Weights of a small GPT-style language model, trained from scratch on English Wikipedia.
Training: 137M tokens, 8375 steps.
Each number is 128 + 32 x the weight over its row's rms, rounded and kept within 0 to 255. Layers, rows and columns count from 0. Numbers have three digits each. The size before them is the row's rms in percent of the matrix's.

# layer 7 MLP gate, 192x96, rms 0.126, rows 177-191, columns 0-95
109:191108155080120101070163129105124155173140082095110155144080078117139176179134127121132123129180074127143130155199083125087105120124070089101143114156108114119143136112106095152075081157158092161145112100203132117114140159177158106166137084127172108081116114106085076127087158117156121184
108:168099108138082130137112098157153157132165117184105201106132125116144187127123157120130130095072134140082128056119101165125106157123070086145165160089170122072121112091074131151141113104101096144146082126130101155107126201092136133085114129173165155107148186138144113037155147086177109104
108:144131147124129111154077148140103095065064143131086154104142094094136129179131163154116105150109121154110097117112118088122153144138138192061121075103086169127106116163199164113127152131172155144163118189129190191130215114101149128113110066125109117140144128095029120120149118114137113153
099:109048120119109101155055086154149174102109125124141126127118134121143142122126122079021155071125099102149142135086116140145152117142076123153162176144151108114131119140142171238117158128082095128120123112162131133119099166166094178113074132139127087128150170137154127107126144048086130164
093:127109217160092088110130114126127181145197135177138168112040131118159095153129128159119185175171127141143179126112143203091107111094100110115088132126164094158110174097141108147153090159088112184101163128179135150156100155150183125102149114111134179170127118129076129146147113140103083132
101:109126152143133108077051168118126122088114124126186055112126139104106103137095079171174141201148130144146112118080145063062139126128102104180154058132153190096134161179127178088150155131117126139117075176125100138158170070112102125144087121124147164145174134108104104117113082120104115135
081:131156177160139150102154124130170113129099157140102134053138166122140067138142137124128141185143100087134086125117105162120131125164117112135168115097134119077145075121140143172127074164133145169069114115125097150157129128132121193038106127161067176176102147136088077104128137154224113182
105:167116158120079091126123166124116108101117082118131137159151125166117130121091134132084089125145118143138111130133169158146053138102130131113113118156096175042183129120185116102076114204123097172118111139148163138128163131088170083121136142064066117146063118030102113153116092141167103156
103:085142128133107126165110098170058100135127174184101130113116114099082139119075129124138113110072081160170157147141095125117142135133161108184116163104115110120142166057107139153067109119172089139097085162087123084101179059105161152221146101155148131125073121141065110146125095149125158134
093:166094121131116149121108127200164157102078143088108100143112124218146108162096091078050099128099097135123139157109160122099104142143098113131138112099147109166138171118186094072118087070124159065112114085132131157139167216103096101102136144144152082105135153188139124118099132105169163137
089:115161150104129052135129110137105150159043126100138129136161134121099099091095151135196066145147114149099156194094161121167160067186158144139089122163133175102151117108128146113110040154137161162151136145067136104150112107173131157085103169160147123104107102139130056158174137150103143118
076:159223080100184141157106126146157085065109131121161165143192096150138121121105173114115144077135142195171153130090135088065184129099163166163155144133111131061084108132134074145129137152156135124121135130170121174121103178100119118171111114129138113158146107104162157194118137090108118080
094:090143123091122140079175082140125149064168183112094123178157148172136101167071124078101195097137131107110150149148100170103100119137172092119118109143120173125096113146147107128159127138129084126122067113127059117149059162198120183112141135169126151116152111147105108154107168075155094063
087:117074145099067130100087084129104102114162169095099157148141123119110155093146129113124099084118140136159157072181135138098113133138135110116194173171159101155155202151081115125135137150154191157116097114142111148154214135134145134094124091039090171131134175147072135189128138134120081104
109:074102073109148112183080118111125153115101107096088110130090145180151086087129134148103071057141108110068085145093121135129101102169090117175113139155079110165164159149164201099145144073091091138134127125154111157160165139182121162184115157162149090089112184155122127160084145111128107149
# layer 7 MLP up, 192x96, rms 0.12, rows 177-191, columns 0-95
103:108145132075138143147136141157060146159107129093112135159117076084102142111149134144141174167094132124119172108115187147142087153092132145112146125106126176154120155147149161118147084135138150017156104160199153118120145095170138143124046070161170125143152152124156195077162144087083146152
094:104100109109173116185066122095073157151136150130137117181155092117112063132093193054156124140081089103118144099094229123138177122117127153131088075124097172181120135125172112118091158129159160120098120138184155120107158108151143116093137140106168157106087179129071096127136136114103126114
097:111107144221104072165145157129136140150074110099173099094127149103141121104189131174106117126046134129164121116135106142135174128171154151162147123119082090074171133142145122115110134113128150106127120135184095086053192089113093149145096113095073141145099163108066144121191158130097098133
094:178146179122116113132122092114144119158136118130113070150101130136169145193148124085088116148121117155085129146137162154129172084121122161158082065094069040166145144112120049180176137173137141182080163120161094134162096142122097162151104094099124128098083148124072150160114160090130088141
086:118157106105105129199065107099119100152129086150138124116181083165120109157117127079110095049125141113117071136155188116101188098104091149109129087167121125117157119143117146126127179108148174092131192083203133115119140096125112182188172099152112094129117168105195153096138126126165161130
112:078171192133081097059146140084123095104115061173159083116178120098084089173093113112143140135186167107162118140063129157127116073096104161104126155082149126058121130103132104157109086164179168135104158130142179138112146170149138148099161124142142105130121122153076142151153143163160100176
089:136116103093109087205079192115127180113144146114105172132127137191134166122091116067114141071131142128115131141145087108141162178130144096120082110119134094123079171136155101074171107060116153117176081111152176139116168134053163061154126091124134088120147143161141144143128085099098153093
119:109166129161102116134098089143112119090122058155094085148095162083110136191105191078107109132176138139131082131087122116151160143115171101109136101120123177175178128090147109121112105178161143140129142141166156195084086146121169147086117140169115110170109126130147139122151136020102057125
103:050172111169165142122088163150124083157128114111162064123110105186135154176153155083158148157176097090129114153142088081160157112139112126088138157135076154067180134157143084128134108117123120095164154108112107140151136117120135113149068141110084133118107095086173158042182066114122151100
093:067189151168122115138125155062096125131210119090145168137138160182173122110122118176124138153119142112117144083119103126174147085125149036092102144140133125123157102157091104106129040113123145126070091089162118121119090115152126170091095123113090093163132146187157135176090090120173123123
103:120146141114092095123113118142158222200122133134150148199191121125140094131078124110147169103163086136119143108137110132137126090123144113130077091092114166139076060127151067085095105102157153102177144063120120063146140115074180120141159107096147100137144153112167109102136156072125127177
091:102114181126087105095077048161195139116146118029160083062152143135149131126135161051168146123173088190147131126122134151096103142115154105127117128161135092129114183148102161115148137148159101160114098122087113109135060108168126161128181161151114141100154125103127178122109176144104138154
103:134197103136112131135103123092158099120157145132112163118193105082107100124087139163137108128095145111067090139168202137191125101133111128086142155074081082111118147117092120129118139062148084183173069166107188095127159154121087101179163133122137119173184138107138107106115095175135101172
088:137140135133133094153124118226099174115081165095144074122137126116093102129153202083111127132086105187211146084149153140055096168102120109093082131160156164134174149161130112123164101174123150112126090168119142155090121132133129175117167157132138120125129179092181155112109107166184154125
107:161142152171172114123081153132166073175118149115129147110090147143141127108228098173146121127031170110131078142124099126197086156160078199126120105101129098175153085067124147157149105129142115149114102107082151113212143144098154138170161141092125127105147121123121117145136118154130094117
# layer 7 MLP down (transposed), 192x96, rms 0.11, rows 177-191, columns 0-95
103:167076158143043124097143127098118152131105075116143089157193128159055148129184076115132162104151149141088158127117108087120127171146141151145063097106122097081140141170096120099080135145120115041169108148098066131105125122110128110135194157069150106154139110159139152102110117085127136172
092:162131129155092154138138176113130177140076168147133158160147072127116158090087128137125156090140075110150111143139175129150104124115117165112087124116181151124155065123104061156141113134141176084157080100126054104100126118093101179117202167172097141209094112127106142084064113128130132086
105:158078116152170140121217096145106175145141142094097083138190109100141055152143156114116122092097107150106095100101154161093124139157160121094153120137085141139136107111128117095140090103163162108157080175105100168059173118121142119123071073096101141128108173122151136187119126073125102048
097:124114138107164084065137206165109148141207142162125112191121155110121139102152133116168171151074085104119150080094170078182160127137121132101141152093078183118069131124127158127095177112136123175119130153118149136085134140156126153083179141134134142134177062185107105095128104179095112109
082:118139122192114096144121130089088106137149129158130161168129113123116112206121134129084114161097103122160223124043164152147094102119090164157110168102155156097173143143180169070092144127121050119110103110075148153106111197144120122149109141094099166116155148180078132133138086103143120106
101:100158159124152112080163182141101135106144138097161100203146115150119066086127112115122146101108129137126138143110121102173138202157173122109115161064115119158169174106090087123070116136098119073121173090128097111096108070214135145113101131153171136178114134117203142100107167110095112088
092:119122148129091111163088112137117114093186130149147127191167185083162157119118156088144117092136107131139110147095132088117099171127158111107101162090106127154057108117182156161154106135135161191127110106118120123148141098066120135128119090127169121124156106166030253148152119134097146096
107:167124101165152088144153081106116178116172140115157110135134152128042087157101093161134110108159153118101123139150136166079111075127077059147071104121109129124157123184130055136143156073122150150129127128212111128147131150131190079170195145147102138168066124110165099131101111144112134146
107:085143064127117141075115157171111137095113174078156108135095200163130168139102143121098148125136105126112127116155127077148121158109095056067133137182149116082118102105186147177144180150099192095093143127188130162112145160066133135130077115175115073144143176142120178116115155112121088140
093:199165100092147114116135116098143119149134117149092119108176147134146070150123097142172155118174166082149152104139123173065164161131130107127148153126148175073100100139081112125170127161024108147154114132082124091190145157180118074139110153076136109067136128107173167105122128141116064152
105:083131175163162111091102167175137127133178097138085158150138182132120172140088156139096075126150106115118141133176108081091144163136127104136080163152142140119077079124130149087093080157150126125128103173078218139117140114169147189120138122084203126133059081097152135136118124136161103180
073:118100084163181162076113162090158096114135110102128090091093109075091170097155114116080125175109148100137191140101168089195126087104153168102115106185090154143175118122164147168143104083159095154134165083175172120151161102127119155159122093156199109156114075147102099152102152116107160115
091:134157114102141106107114098120102104159075065094116083172127161146128157154108162121161093122142210132151143104087068194132087144086135141177085116136149136176071185152181153127105194134105093067130116147096160138162141136123115096114094121098083193144102152155103114149187133133147107163
086:137102107069121095111137156152122106109111081154155220107144152142114123162120089169099164178139130136110120150129044093108067137107108151186091131124123102127102135111103151217160169120141156157038122158122151110220125124135150091119164139133170134160130090149084135117133138108139143172
106:129153127072127107145133122127110120131126126122112104093144145142136129079076164088063094143108092116029171176153160065161173151200175132147146090068055106111119098111078135120118167064119116171146089121147128136100116135092191138143131113131146129191113103134095180119092122107139113142